From a checkpoint of a small transformer trained on Wikipedia.
Architecture: RMSNorm before each block, no biases in attention or MLP.
Training: a variant of Adam for these matrices, 108M tokens, 6568 steps.
Each number is 128 + 24 x the weight over its row's rms, rounded and kept within 0 to 255. Layers, rows and columns count from 0. The size above them is the row's rms in percent of the matrix's.

# layer 17 MLP up, 320x128, rms 0.129, rows 189-255, columns 0-31
size [128  98  93  92  98  88  87 101 103 102 104  94  93 106  99 107  95  93 111  87  96  97  97 100  99 113  94 101 115  93  98  91 103  94 102 104  97 101  95  92  92 102  94 100  97 103  93  95 117 104 104 104  89  95 105 100 109  95 101 118 105 102  93  98  97 106 103]
[[ 94 142  97 122 133 134  93 155 141 136 123 125 155 124 137 125 147  93 109  93 132  86 117 103 112  69 122  98 138 133 119 173]
 [126 113  91 184 163 166 126 149 121  94  84 186 161  87 156  92 102 120 109 141 120 163 118 106 132 161 150 108 127 158 118 131]
 [134 116 130 117 126 148 107  94 104 113 139 130 156 118 140 143  90 101 143 158 140 146 132 131 119 130 128 170 120 110  97 100]
 [102 119 110 111 115  69 107 165 112 125 110 100 107 103 119  95 113 116 111 112 121 123 138 128 135 121 151 142 144 150 122 114]
 [126 128 173 104 141 125 142 138 157 150 142  98 147 137 103 119 141 128 102 104 140 108 159 113 130 107  94 112 125 157 122 167]
 [116 173 106 116 144 133  98 131 111 118 123 127 147 126 133  86  85 138 131 110 105 146  89 147 118 146 163  89  95 137 128 131]
 [102 144 116 121 128 114 130 120 123 118 102 136 126  90 131 119 111 147 111 136 115 151 167 122 149 136 102 160 119  90 111  91]
 [120 128 113 102 155 152 125 108 167 119 150 123 115 115 127 174 176 137 107 149 118 114 142 152 155 163 134 141  96 117  95 123]
 [171 142 132 120 143 166 127 160 145 144 157 139 174 143 136 100 201 131 132 143 133 134 108 167 162 152 141  78 109 117 122 139]
 [146 170 162 113 110 100 135 117 115 165 145 114 121 153 128 145 173 165 122  63 152 123 120 179 142  98 112 112 125 154 133 124]
 [ 87 118 143 128 134 147 145 111 113 124 111 116 119 149 128 133 159 127 141 155 110 124 104 121 125 120 128 122 177 105 113  76]
 [164 110 106 127 123 126 138 107 125 158 130 145  88 150  82  97 119 133 109 150 151 100 164 132 157 113 119 123 108 165 134 129]
 [ 81 168 102 186 115 164 134 120 128 115 143 150 156 111 142  98 106 104 114 126 112 127 115  83 153 147 155 153  86  97 106 109]
 [130 110 159 190 141 135 131 137  71 130 149 103 172 103 136 142 111 115 137 135 148 147 154 130 134 145 163 113 117 179  99 145]
 [148 142 137 136 133 161 121 155  86 127 134 104 150 113 136 102 146 131 162 162 137 107  95  71  90 101 191 100 105 106 101 163]
 [142 131 133 161 109 128 146 120  87 128 146 100 166  86 125 144 163 135 142 156 116 119  83 166 132 139 183 134 104 128  85  84]
 [126 115 135 119 106 132  93 103 115 139 122 142 176 123 102  71 117 146 140  86 123 143 120 151  96  68 112  88 128 153 149 120]
 [120 154 109 112 178 128 119 138 144  89 118 135 164 111 187 128 125 114 152  74 117  94 166 114 134 143 136 105 169 167 143  99]
 [147 157 124 147 168 132 122 133 138 117 152 155 165 134 125 127 150 163 124 143 102 125 150 140  85 116 176 175 130 143 109 156]
 [135  83 171 164 119 147 121 117 121 105 162  87  96 148 157 125 132 110 138 126 130 131 145 140 120 131 132 145 107 119 130 143]
 [158 151 137 158 154 142 132 100 120 136 143 126 150 113 138 110 161 110 157 168 143 123 149 130 154 126 104 182 129 134 162  81]
 [109 192 119 122 154 154 119 163 110 133 125 131 140 109 152 108 132 146 138 108 127 133  99 156 137 143 186 144  82 140 120 112]
 [ 99 152 129 140 165 136 139 107 120 115 125 134 122 127 124 177 100 129 157 126 113 143 107 127 123 134 162 100 130 175 152 131]
 [165 109 113 117 139 126  96 109 160 113 141 131  69  98 118 110 121 152 102 132 104 157 164 160 123  89 117 113 149 102 111 116]
 [157 138 149 133 153  75 139 106 159 130 107 120 146 149 106 156 155 127 110 135 108 104 115 147 173 141 120 138 148 125 161 138]
 [117 119 176 180 137 107  97  93 134 109 116  90 151 128 140 132  81 132 124 102 132 102 128 160 136 123 104  94 172 147 164 126]
 [121 118 130 115 148 120  97 152 112 133 141 130 150  84 126 123 116 104 142 107 125 109 112 150 153 134 126 139 158 166 120 124]
 [124 149 126 141 120 169 101 120 129 118  98 130 112 156 137 140 171 159 123  97 120 138 147 136 119 105 136 146 161 153 136  81]
 [131 127 120  84 125 138 120 133 110 156 127 150 174 121  86 129 155  95 108  92 167  95 134  95 104 111 121 154 175 117 129 117]
 [136 114 138 162 190 110 143 139 117 125 124 109 177 141 125  94 144 133 120 146 132 118 121 123 102 119 114 122 132 122 157 134]
 [148 152 120 153 132 139 145 100  87 142  95 133 175 121 145  80 151 130 176 146 136 149 122 185 136 109 173 120 124 105 137 149]
 [114 109 117 134  91  43 140 155 155 105 154 143 115 120 148 155 130 130 109 125 121 102 134 102 121 114 119 107  97 139 118 122]
 [ 90  95 133 137 135 127 158 185 158  86 136 170 136 134 108 113 148 155 103 154 105 134 138 101 134  90 147 104 103 113 155 109]
 [129  77 144 107 110  99 104 144 100 138 150 107 158 136 128 114 125  76 113 154 111  92 109 127 139 106  75 168 181 142 183 155]
 [159 155 160 126 121 155 160 111 139 147 125 114 120 145 164 158  85 117 160 123 130 143 114 126 113 128  96 131  99 103  71 105]
 [156 132 139 220  99 108 101 142  95 109 152 133 151  97 134  91 130 156 139 154 117  99 132 106 100 103 118 139 124 153 144 156]
 [ 98 112 170 145 112 140 100 107  67 125 179 137 135 110 125  87 113 117 108 136 121 152 140 128 140 157 131 159 134 123  84 135]
 [133 173 110 127 114 127 133 128  94 122 144 155  71 138 139 138  84 138 146 162 153 132 127 137 105 126 168 122 123 135 131  78]
 [134 151 113 137 115 119 118 131 112 156 147  71 136 113 106 129  91 128 113 125 145 164 121 125 174 123  79 134 136 151 115  82]
 [108 113 137  78 142 114 162 146 162 102 119  83 141  91 120  99 142 126 163 143  99 128 161 121  93 132 105 147 183  78 134 167]
 [ 96 171 138 136 152 145 117  97 154  92  94 164 109 120 140 125 150 144 133 103 121 155 124 149 170 115 111 136 141 183 166 123]
 [152  67 149 112 115 112  84 120 122 139 145 136 113 130 158 131 140 140 111 155 110 107 135 163 142 144 139  95  89 119 106 113]
 [140 146  92 133 132 151  85 120 127 122 172 147 135  92 136 155 120 158 170 123 110  94 119 137 121 113 100 160 105 110 125 103]
 [134 146 119  97 132 139 142  85 114 158  81 164 150 113 122 145 106 121 114  86 143 136 115 121 134 118 108 108 154 148 110 115]
 [116 126 111 119 150 116 110 154 159 101 152 137 128 143 106  95 120 125 143 124 113 115 133  94 114 136 169 137  85 128 115 132]
 [126 158 110 106 125 147  75 112 125 133 169 126  74 112 135 110  77 153 163 104 128 150 118 179 137  74 152  98 146 156 100 131]
 [192 117 114 136 115 167 141 137 147 122 117 153 156 134 118  95 149 103 149 148 128 126 117 105 125 119 110 178  89 122 150 108]
 [106 134 124 144 144 129 117 195 133  94 108 138 103 148 130 138 137 118 106 175 126 128 165 133 142 117 111 110 107 140 146 120]
 [140 141  86 131 171 132 167 150 153 106 140 125 171 157 163 162 149 117 134  96 108 100 117 175  91 142 131 144 151 126  89 127]
 [136 128 169 122  78 112 127 122  88 151 117 175 100 134 104 131 140 160 121 103 136 151 115 122 117 104 100 113 146 181 169  84]
 [139 177 155 112 158 164 126 131 174 118  82 158 111 112 141 105 149 115 110 122 116 129 112 111 156 140 127 151 103 147  99 126]
 [114 142 157 158  88  99 111 137 120 138 138  92 165 141 128 104 108 155 116 127 135 152 113 136 107 144 140 120 153 140 153 187]
 [117 118 129 165 103 137 126 115 135 123  84 145 126  98 105 148 133 170 138 135 135 119 146  97 135 148 130 133  73 114 111  96]
 [134 166 172 126 124 114 142  68 148 122 113 147 114 122 101 105 135 114 126 131 125 160  97 116 131  60  96 127 174 129 101 106]
 [146 107 129 149 104  96  73 151 134 131  89  99 167  79 138 143 106 106 116 144 155 141 132  94 108 134 142 150 115 126 117 145]
 [ 92 133 108 142 130  87 116 161 142 132 134 155 135 152 147 144 121 121 102  97 141 104 109 101 114 103 128 112 159 107 149 160]
 [144  77 130 151 139 124 110 119 136 104 147 132 113  99  99 148 103 135 165 145 118 121 147 119  95 116  98 120 139 133 152 114]
 [148 117 136 155  89 107 141  75  91 136 119 126  95 139 167  82 118 156 117 125 143 170 115 116 153 120 139 191 135 154  83 107]
 [130  99 114 102 155 100 110  90 166 147 116  93 163 124 128 102  87 103 141  93 158 135 163 182  82  99 154 124 118 137 169 123]
 [109 111 145 139 137 145 142 153 113 155 129 107 139 129 128 129 159 140 174 157 144 130 127 148 134 162 163 111 139  89 125 165]
 [129 138 102 137 114 124 123 176 135  98 130 136 164 119 167  89 130 168 114 162 108 143  97 125 151 109 104 137  93 154 130  99]
 [155 102 123 136 145  98 158 131  92 135 132 115 110 163 113 110 114 185  95 177 139  61 102 152 133 159 123 127 128 140 140 111]
 [ 92 149 134 145 142 120 127 147 116 105 102 134 100 138 115 132 110 162 103 151 106 117 171 102 150 149 119 106 160 123 122  92]
 [101 122 118 197 126 150 109 100 116 132 101 100 174  95 138 111  91 105 128 127 146 128  66 121 165 105 164 162 141 108 155 161]
 [106 122 126 159 128 142 120 140 132 124  96 141 120 106 140  83 147 181 120 148 149 121 109  95 101 134 128 140 117 110 123 115]
 [125  94 139 123  89 171 141 116 137 154  97  81 153 140 134 108 133  91 136 127 144 155 105  86 147 103 115 143 134 112 127 141]
 [122 121 116 131 133  84 133 114 174 111 118 144 113 136 102 118 102 108 182 107 130 140 164 160  95 112 118 148 176 126  83 146]]
# layer 17 MLP down (transposed), 320x128, rms 0.123, rows 189-255, columns 0-31
size [113  95  94  91 102  86  92  99  98 107 101  93  94 101  99 109  98  98 106  90  96 100 101  98  97 108  91 107 110  97 103  96 108  99 102 102  95 100  94  94  92 103  92  99  99 100  92  96 114 105 102 108  90  94 102 100 115 100 101 113 100  98  92  97  96 106 101]
[[174 134 116 120 119  85 123 120 105  98 131 128 129 150  95 145 123 143 169 150  52 147  94 169 115 139 139 127  94 125 145 114]
 [144 173 137 104 111  95 106 104 132  99 144 125 139  82 122 115 122 125  92 126 133 165 132 141  86 174 154 129 125 118  94 125]
 [139 154  65 152 146 126 114 108 131 130 132 134 110 150 117  97 137 134 105  88 196 123 145 161 159 107 155 101 107 154 140 104]
 [122 131 140 115 163 134 124 129 101 127 148 103 137 140 136 147 141 121 147 152 149 117 142 108 113 160 161 134 123 111 123 119]
 [148 129 155 138 167 126 106  84 120 176 143 116 102 111 188 139  97 136 114 141 150 154 134 106 148 150 134 118 164 123 125 111]
 [119 119 130 124 167 110 145  91 169 103  66 110 112 175 109 126 158 160 130 162 132 120 119 150 140 124 127 124  93 133 126 121]
 [119 112 148 107 104 189 113 144 119 167 132 120 100 108 104 124 144 108 134 122 102 127 148 127  95 118 146  86 141 109 151 113]
 [180 103 126 146 128 130  77 144 107 106  78 118 115 136 145 136 101 121 182 114 160 109 115 140 131  95 150 113 115 166 120 131]
 [ 97 116 141 125  83 146 143  92 148 118 105  93 126 138 128 128 179 152 169 141 149 119  75 126 118 134 147 132 147 114 159 117]
 [104  98 125 133 112 124 193 160 112  77 122 132 126  95 138 132 133 145 156 109  75 159 140 130 158 100 135 113 123 113 135  99]
 [135 177 163 132 157 106 105 132 116 156 105 115 119 126 101 123 141 130 158 141 180 124 126 125 119 177 160 120 117 147 135 131]
 [116 152 115 194 155 151 147 122 119 121 128 107 119  94  89 126 125 143 107 117 145 133 102 100 103 117 130 121 139 134 104  77]
 [120  96 167 111  98 119 162 149  96 111 121 112 156 109 112 139 164  98 176 135  67 106 142 120 130 116 106 127 158 115 148 139]
 [131 143 141 139 131 138 124 131 113 173 104 157 118 155 110  60 137 121  96 145 146 125 124 133 129 117 107 120 110 125 148 164]
 [145 119  91 153  88 127 118 128 128 116 100 113 169 148  93 118 132  81 138 146 121 123 117 134 188 100 119 142 141 144 150 149]
 [131  99 110 120 128 136 125 126 132 147 109 108 140 153 119 136 141  99 119 157  66 122 175 133 105 141 155  83 115 121 111 125]
 [147 140 103 136 102 126 128 111 111 139 117 109 136 129 125  99 123 142  78  94 188 111 181 157 128 117 140 127 164 144 142 168]
 [146 133 102 128 141 141 111 156 131 137 129 108  71 103 106 118 142 128 126  76 105 153 118 125  74 143 132  78 188 126 103 115]
 [122 121 114 109 136 115 137 139 156 164 113  78 112 114 125 156 128 121 134 139 148 136 107 164 129 114 135  93 109 163 131 130]
 [108 150 103 117 142 147 118 191 130 143 119 180 110 157 121 115 167 154 117 106 142  95 108 165  86 158 149 114 138 121  77 128]
 [107 107 130 111 102 148  99 111 100 140 144 189 114 116 101 160 110 139  72 112 158 125 150 170 124 124 113 154 116 110 111 128]
 [111 109 121 128 127 120 141 190 135 144 127  97  93 143  95 191 142 140 110 140  91 123 107 104 145 133 133 112 124  89 128 156]
 [144 151 147 146 144 132 131 153 153 106 134 146 167 134 141 123 126 108 139 157 118 126 148 127 125 113 157 162 126 107 126 168]
 [169 120  95 151 148 185 169 161 143 102 139 139 133  98 144 122 138 148 149 115 134  83 125  81 118 119 116 126 127 118 149 140]
 [166 121 127 101  78 162 131 138 125 122 144 128 143 134 156 117 139  93 119 140 100 110 132 133 104 145 147 126 162  95 129 115]
 [122 165 100 182 149 116 135 145 146 118 137 106 148 148 134 142 133 119 127 122 140 108 135 145 134 119 117 186 124 101  97 117]
 [113 111 113 101 166 132 172 166 139 106 139 107 106 153 145 138 129 113 153 122 164 124 117 138 137 148 122 144 156 124 114 119]
 [116 134  78 146 123 109 132 143 146 155 108 140 152 176 103 136 140 127 136 155 196 127 126 160 143 148 138 100 120 111 155  90]
 [174 161 135 146 103 159  56 143 139 108  89 129 141 117 130  74 126 135 104  95 156 174 135 134 102 116 142 159 117 144 131  90]
 [148 117 116 109 165 127 101 105 133 121 118  95 118 111 104 107 119  94 132 133 156 101 147 140 135 124 159 127 114 161 138 129]
 [121 117 118  99 129 131 167 146 128 167 111 163 128 137 107 110 123 141  93 109 201 132 109 155 125 157 132 130 135 146 135 123]
 [116 111 131 134 160 109 130 124 159 129  95 126 127 157  98 100 137 110 136 162 117 131 155 148 154 152 188 112 108 149 121 112]
 [142 116  96 159 172  92 172 127 100 182  96 114 112 160 130  78 176 134 141 171 163 122 150 115 136 152 142 125 119 109  87 127]
 [127 123 133 104 107 120 160 115 133  83 150 127 105 147 130 179 116 162 126 124 105 143 145 154  79 128 117 124 147 113 124 114]
 [167 131 152 112 145 108 149 128 131 153 140 107 105  97 133 111 121 154 132 131 102 121 194 128 174 120 104 145 154 122 149 168]
 [129 148 123 128 143  94 138  90 102 146 145  90 101 146 122 103 160 119  93 118 149 106 131 154 146 129 137 113 117 127 144 108]
 [107 130 142 138 129 134 125 167 120 154 158 169 139 158 129 175 154 118 140 140 136 113 105 112 111 160 151 144 134 106 128  98]
 [141 102 145 136 144 162 123 159 124 120 134 123 146 135 144 139 124 116 127 151  97 119 146 127 100 115 111 100 136 123 154 129]
 [114 137 135 157 120 181  80 154 128 126 122 145 158 118 143 148 130 153 139 153 148 114 110 146 113  89 173 125 127 115 116 147]
 [178 146  87 126 136 113 129 122 161 104 120 126 115  71 156 130 170 116 115 139 170 137  98 158 183 124 132 122 127 167  78 123]
 [126  99 150 152 134 167 123  98 119  84 121 132 116  94 176 124 128 143 109 121  74 111 105 146 102 123 129 111 162 160 145 116]
 [122 143 113 137 123 131 181 141 127 150  92 139 137 123  97 106 148 144 139 132 201 125 123 133 114 132 120 132 149 145 133 115]
 [122  76 140 127 112 103 159 167 158 115 122 123 124 137 119 156 117 162 167 110 132 144 137 159 121 119 134 126 127 116 150 122]
 [133 130 159 130 106  94 113  99 141 154 113 172 123 128  96 111 137 148 100 121 186 144 112 112  98 168 140 115 156 108 129  96]
 [135 115 108 130 113 141 144 122 145 133 145 123 112 118 140 146 143 135 159 113 201 145 110 149 104 196 151 129 123 130 100 105]
 [138 166 107  97 163 160 126 155 145 165 116 155 122 124 124  95  94 128 143 111 114 112 127 141 139 122 141  93 127 134 139 165]
 [151  95 130 152 176 117 152 110 164 108 133 119 122 152 137 138 148 115 157 117 116 119 128 135 137 150  92 120 138 126 135 106]
 [131 126 137 158 119 121 138  90 147 160 108 147 146 115 101  69 151 106 162 104 141 156 153 125 128  90 113 117 122 151 128 120]
 [ 87 139 101 138 119 163  81 120 117 150 103 126 144 130 147 143 137  84  98 138 122 132 184 152 121 127 129 164 133 105 116 137]
 [165 123 151  99 108  72 140 165 127 128  86 144 135 102 118 125 182 118 143 127 140 163 150 134 136 119 113  95 117 120 158 108]
 [115 109 133  76  90 160 119 148 116 145 124 147 154 150  92 157 142 118 143  99 155 117 144 178 135 139 121  98 142 137 104 173]
 [136 126 130 127  88 165  78 119 138 169 106 105 173 133  89 119 174 162  84 105 189 144  98 134 152 124  88 128 179 148 123 118]
 [138 106 190 129 144 134 119  81 140 122 142 102 129 131 158 105  94 159 152 106 109 122 107 163 107 147 130 115 165 139 159 166]
 [161 144 101 165 135 142 158 132 142 143  84 138 115 159 120 159 142 143 120 115 157  98 131 133 129 151 131 104 118 146 143 159]
 [ 79 122 102 148 147 103 136 112 144 107 114 134 130 140  93 126 142 123 104 139 118 139 135 141 102 169  73 136 149  78 107 164]
 [ 79 140 119 124 117 108  91 122 145 196 134 135 116 116 122 106 111 125 136 162 151 138 117 142 150 107 108 146 110 118 129 132]
 [112 122 104 132 127 169 178 147 112 126 141 119 103 100 141 140 110  89 112 149  73 133 134 157 119 169 165 136 124 117 101 137]
 [127 125  71 109 122 126 171 103 100 116 106  76 176 106 140 153 125 117 160 135 153 129 135 128  95 168 114 120 127 124 141  87]
 [171 146 125 128 164  82 138 118 137 131 130 100 148 141 133 120 153 134 104 147  80  67  90 133 110 144 113 159 133 158 121  98]
 [134 124 120 108  52 138 100 122  95 180 142 126 143 139 138 124 157 154 176 141 155 127  73 161 135 142 110 147 121 156 156 128]
 [ 91 137  99 118 147 111 118 106 133 155 104 143 111 105 100 157 113 158 132 130 150  70 158  82  92 125  76 199 118 137 133 135]
 [100 104 136 141 146 112 127 142 152 108 115 126  72 106 134 120 141 124 133 109 160 155 168 136 155 113 131 132 112 147 150 112]
 [179 100 107 134 172 136 149 121 108  79 143 141  97 113 114 117  99 131 127 145 103 111 129 114 134 144 161 120 149 153 117 140]
 [127 141 138 112 152 112  96 134 109 157 157 129 139 129 147 146 124 115 140 168 127 100 121 111 152 160 112 145 141 128 105 109]
 [134 159  92 125 115 110 146  93 124 152 175 143 153 141 113 112 115 139 124 132 107  98 119 164 110 125 114 127 161 118 117 136]
 [103 123 113  98 116  92 117 140 149 153 153 132 127 134 109 131 136 117 148 136 150 115 101 100 183 139 129 208 145  92 127 137]
 [110 122 148 151 151 127  93 106 132 127 140 122 145 139 132 166 148 142 142 137 128  82 109 124 123 136 133 101 122 138 125 127]]
# layer 17 MLP gate, 320x128, rms 0.138, rows 190-255, columns 0-31
size [103  99  91 102  92  95 104  96 104  98 102  95  96 103 112  92 100 104  92  96 101  96  93  95 105  96 107 106 101  92  90 113 100  95 103  94 106 102  93 102  99  99  96  95  98 100  97 107  95 109 106  93  94 104  94 110  98 106 114 104 104  91  95 103 100  96]
[[138 163 145  71  85 115 151 104 106 154 171  93 145 125  79 120 124 113 138 131 125 144  99 144  53 109 100 145 143  98 124 110]
 [128 134 154 119 134 167 113 150 116 126 147  63 124 118  77 151 145 121 100 145 125 140 103 138 144 129 129 160 152 130 114 108]
 [103 134 166 132  87  98 125 112 118 142 137 130 132 123 130 122 156 128 160 118 149 137 143 122 142 130 145 156 137 143 123 146]
 [108 112 162 112 115 123 129 138 135 148  83 148 112 152 129 166  90 150 116 125 143 181 154 151 101 107 140 123 121 111 150 168]
 [123 154  98  97 124 124 101 158 100  76 111 131 150 120 116 126 142 124 127 117 100  90  99 134 154 156 116 133 155 138 141 130]
 [143 101 139 133 146 101 136 159 123  97 147 126 111 117 112 129 128 123 106 138 140 158 145 181 131 112 156 134 130 141 129 198]
 [ 91 136 121 138 114 147 126 114  94  99 115 132 134 108 158 103 101  97 137 153  90  91 131 136 151 132 123 139 134 112 124 141]
 [142  91 130 144 145 111 117 151 145  94 140 134 135 124 137 156 152 105 126  99 134 141 152 128 145 123 167 103 122 154 170 131]
 [140 113 143 100 111 187  81 156 136 117  93 162 131 116 166 102 139  86  95  94 124 152 103 120 139 128 128 114 131 162 159 157]
 [147 151 128  95 188 146 122 159 105  89 146 147 143  99 123 157 137 139 141 134 105 167 116 168  96 126 150 145 180 138 168 127]
 [130 112 110 144 133 132 108 118 150  74 111 150 144 145 156 121 126 108 152  73  88 138 113  90 138 103 126 154 110 112 124 145]
 [141 152 103 141 122 123 111  95 150 109 120 136 122 130 158 135  86 168 151  76 134 148 113 121  82 105 128 130 176 166 120 114]
 [116 157 142  96 125 138  95 150 143 141 124 135  86 116 126 137 104 123 125 114 127 117 110 117 131  37 112 146 130  95 108 114]
 [130  87 101 164 101 125 129 122 114 103 125 145 148 119 118 139  92 117 145 111 109 132 134  85  97 145 134 139 100 161 127 133]
 [145 143 107 127  94 129  94 220 133  92 131 133 163 125 150 114 127 112 127 164  80 140  72 134  86  87 121 155 143 128 143 135]
 [152 121 161 167 161 114  89 126 130 113 145 122 146 121 107 107 150 135 167 140 103 178 162 154 158 105 103 137 118 190 169 135]
 [139  92 168 123  96 138 168 145 117 129 143 111 129 124  75 124 172 113 133 133 118 133 149 118 123  74 100 120 119 118 142 158]
 [144 144 123 106 122 126 116 125 131 100 187 110 132  95 127 145 107 104 146 125  91 156 168 143 125 104 131 157 211 102 106 173]
 [104 113 132 125 135 143 117 129 139 118 137 106 150 149  97 107 126 117 200 146 114 155 104 127 117 148 121 159 114 164 132 165]
 [102 136 101 113 168 140 146 130 125 108 134 119 167 134 121 173  96  85 164 135 128 132 144 131  92 115 147 137 114 122 150 131]
 [133  85 139 145 150 134  99 116 145  94 116 115  72 130 133 152 134 147 106 100 113 145 119 119 104 122 139 138 130 135 143 159]
 [103 118 129 133 126 106 106 145 124 132 113  87 133 120 116 129  99 132  67  99 124 164 165 117 136 111  93 167 114 185 129 124]
 [138 119 122 136 103 111  95 144  78 126 125 149 152 129 143 108 106 126 103 130 117 150 124  86  75  95 117 115 105 156 118 114]
 [127 156 119 136 144 181  89 136 133 110 129 151 120 108 119 176 140 144 159 104 111 167 108  99 127 143 123 155  74 161 125 121]
 [137 121 119 132 149 145 104 156 136  80 150 130 119 100 107 156 177 145 136 137  81 129 114 114 137 173 143 157  88 134 132 144]
 [115 128 124 167 119 161 117 124  94 119 147 101 110 125 117 136 132  98 184 116 116 163  78 174 141 124 172 134 143 131 112 125]
 [160 111 145 186 109 145 125 144 138 115 125 166 114 152 109 165 145 155 110  63 124 115 147 115 100 106 109 142 143 179 130 124]
 [123 152 128 153 134 132 122 169 102 101 136 163 145 109 145 159 113  95 161 145 101 155 131 124 104 109 137 124 147 127 117 118]
 [141 126 120 138 180 140  94 155 128 134 102 113 120 121 124 124 152 128 100 140 135 112 146 113  81 113  84 106 130 135 142 150]
 [149  73 134 169 117 148  90  99 109 125 147 105 166  88 102 156 147 139 137 114 121  98 185 139  86 122 141 122 102 140 156 125]
 [127  92 141  90 117 141 121  87 138 159 156 123 122 140 124 152  98 149 159  63 123 142 163 148 136 109 120 101 118 155 115  91]
 [144 117 117 123 123 163 119 132 119  91 138 136 107  92 102 111 167 146 163 120 113 125 165 147 113 115 153 142 148 157 138 120]
 [115 113  97 124 119 149 115 140  96  82 128 114 133  98 148 131 132 156 121 100  87 128 102 136 108 107 142  96 140 139 148  87]
 [139 152 129 110 143 119 120 131 132  72 176 100  96  85 118 141 140 109 143 158 111 121 141 173 128 103 145 144 150 138 150 141]
 [164 134 116 102 160 182 110 138 123 124 133 139 137  93 108 161 111 117 152 145  97 155 145 118 111 120 108 122 188 138 123 156]
 [104 141 123 128 131 142 164 127 122 106 151 118 104 125 101 127 131 103  98 147 119 110 107 102 104  97 122 102 132  97 130 161]
 [137 115 135 141  72 126 137 181 104 127 129  74 131  94 161 128 118 157 164 141 109 185 126 152 152 125 169 136 118 139 129 121]
 [119 121 181 146 105 126 100 131 103  89 130 124 152 142 165  91 134 131 124 108 116 130 100 131  78 102  90 142 150 131 125 114]
 [114 101 134  90 130 110 118 119 154 137 150 134  87 152  78 160 122 114 114 115 124  72 161 132 148 108  72 128 152 101 159 110]
 [179 112 140 155 128 122 145 175 121 140 183 119 102 138 106 131 151 132 104  92 132 145 115 116 128 141 135 101  98 105 151 166]
 [154 112 153 149  98 112 107 142 135 114 151 128 118 150 111 131 139 185 131  97 141 156 121 133 124 109 128 132 102 165 152 184]
 [133  63 174 111 121 137 137 134 140 105 122 119  94 171  91  74 139 122 163 120 123 165 129  96 124 110 139 106 139 153 137 140]
 [147 135  99 138 161 117 130 132 120 114 125 135  99 141 116 167 170 107 149  89 116 132 152 141 100 138 149  91 135 132 114 111]
 [163 104 138  90 129  94 120 145 119 138 124 103 130 119  57  94 115 119 134 115 111 130 139 102 130 144 112 113  89 176 137 136]
 [190 158 110 119 152 157 103 136 101 141 145 104  91 100  72 113 115 144 117 137 117 173 142 121 120 133 153 120 143 149 143 125]
 [ 97 121 139 147 134 121  92 114 134 103 166 152 147 113  72 131 141 132 144 156  91 109 169 148 102 133 126 138 126  91 102 134]
 [114 127 151 120 100 154 107 147 139  80 129 134 102 128 119 149 128 112 122 121  95 132 116  97 109 124 124 117 105 145 144  96]
 [124 108 115 115 120 112 142 178 140  80 136 140 112 109 168 162 113 116 121 116  71 146 184 141  96 135 118 133 153 116 141  94]
 [167  95 142 151  97 101 113 107 168 125 123 123 151 117 102  96 139 133 144 107 122 149 135  92  99 126 112 110 165 171 151 142]
 [110 112 154 151  71 138 120 109 141  80 110  64 152 126 135 121 112 121 144  86 118 136  82 143 116 143 140 114 131 131 162 142]
 [143 121 141 149 158 123 103 159  82 135 135 109 104  91 114 152 117 166 171 133 129 133 158 137 130 137 124 128 105  94 117 158]
 [155 114 108 118 151  85 124 135 162 143 161 104 106 153 102 142 102 140 108 138 116 115 118  99 118 127  85 143 168 153 175 118]
 [153 125 128 132  60 108  99 172 112 102 135 105 108 105 131 150 110  91 135 182 109 144  91  93 103 120  75 113 116  95  84 132]
 [ 80 152 117 117 174 144 134 121 104 100 142 111 121 130 133 138 135 157 154 112  94 151 103 127 112 130 141 133 143  99 127 123]
 [141 127 139 144 123 127 132 113  99 110 132 140 109 160 130 169 143 141 146  92 122 140  78 119  91 139 133 101 126 132 119 149]
 [148 138 125 143 135  96 163 139 147 106 137 114  82 140 125 164  90 125 113 146 119 111 152 160 142 127 141 117 122 130 131 109]
 [104 120 130 124 136  78 154 129 123 137 169  97  85 139  93 122 142 105 171  73 138 122 121 106 131 102 140 156 152 167 117 142]
 [120 136  95 110 151 113 143 159 137  92 127 138 164 103 166 116 136 102 124 122 107 119 138 177 158 150  72 200 133 134 149 120]
 [114 120 132  93 125 144 136 159 126  67 139 121 162 113 103 154 146 125 105 137  76 175 129 139  78 107 111 103 116 107 145 136]
 [138 111 145 151 145 139 129 181 147 123 151 146 155 102 138 137 147 123 150 148 127 108 156 129 124 153  83 143 114 147 110 146]
 [141 114 121 161 105 170  93 140 161  60 122 148 152  96 125 140 163  90 152 100  79 131 149 108 116 128 161 146  96 141 122 162]
 [121 155 136 142 134 134 135 112 114 118 121 135 158 123 142 150 137 139 103  84 121 140 181 163 153 121 146 148 148 148  80 133]
 [ 99 102 112 107  96 130 128 122 137  95 174 134 128 113 157 142 139 161 151 100  99 127 124 140  97 101 116 125 147 146 131 135]
 [135 131 127 126 125 107 141 128 113 130 178 128 149 160 135 149 123 131 153 121 103 114 125 145 136 126 123 112 173 127 152  96]
 [131 140 123 141 152 164 143 128 131  84 114 116 154 106 147 131 120 146 119 100 100 139 124 125 117  93 115  94 157 140 147 120]
 [ 99 107 154 102  92 135 120 175 111 125 141  99 183 129  94 101 151 105 115 152 122 125 132 116 133 107 102 130 123 116 122  97]]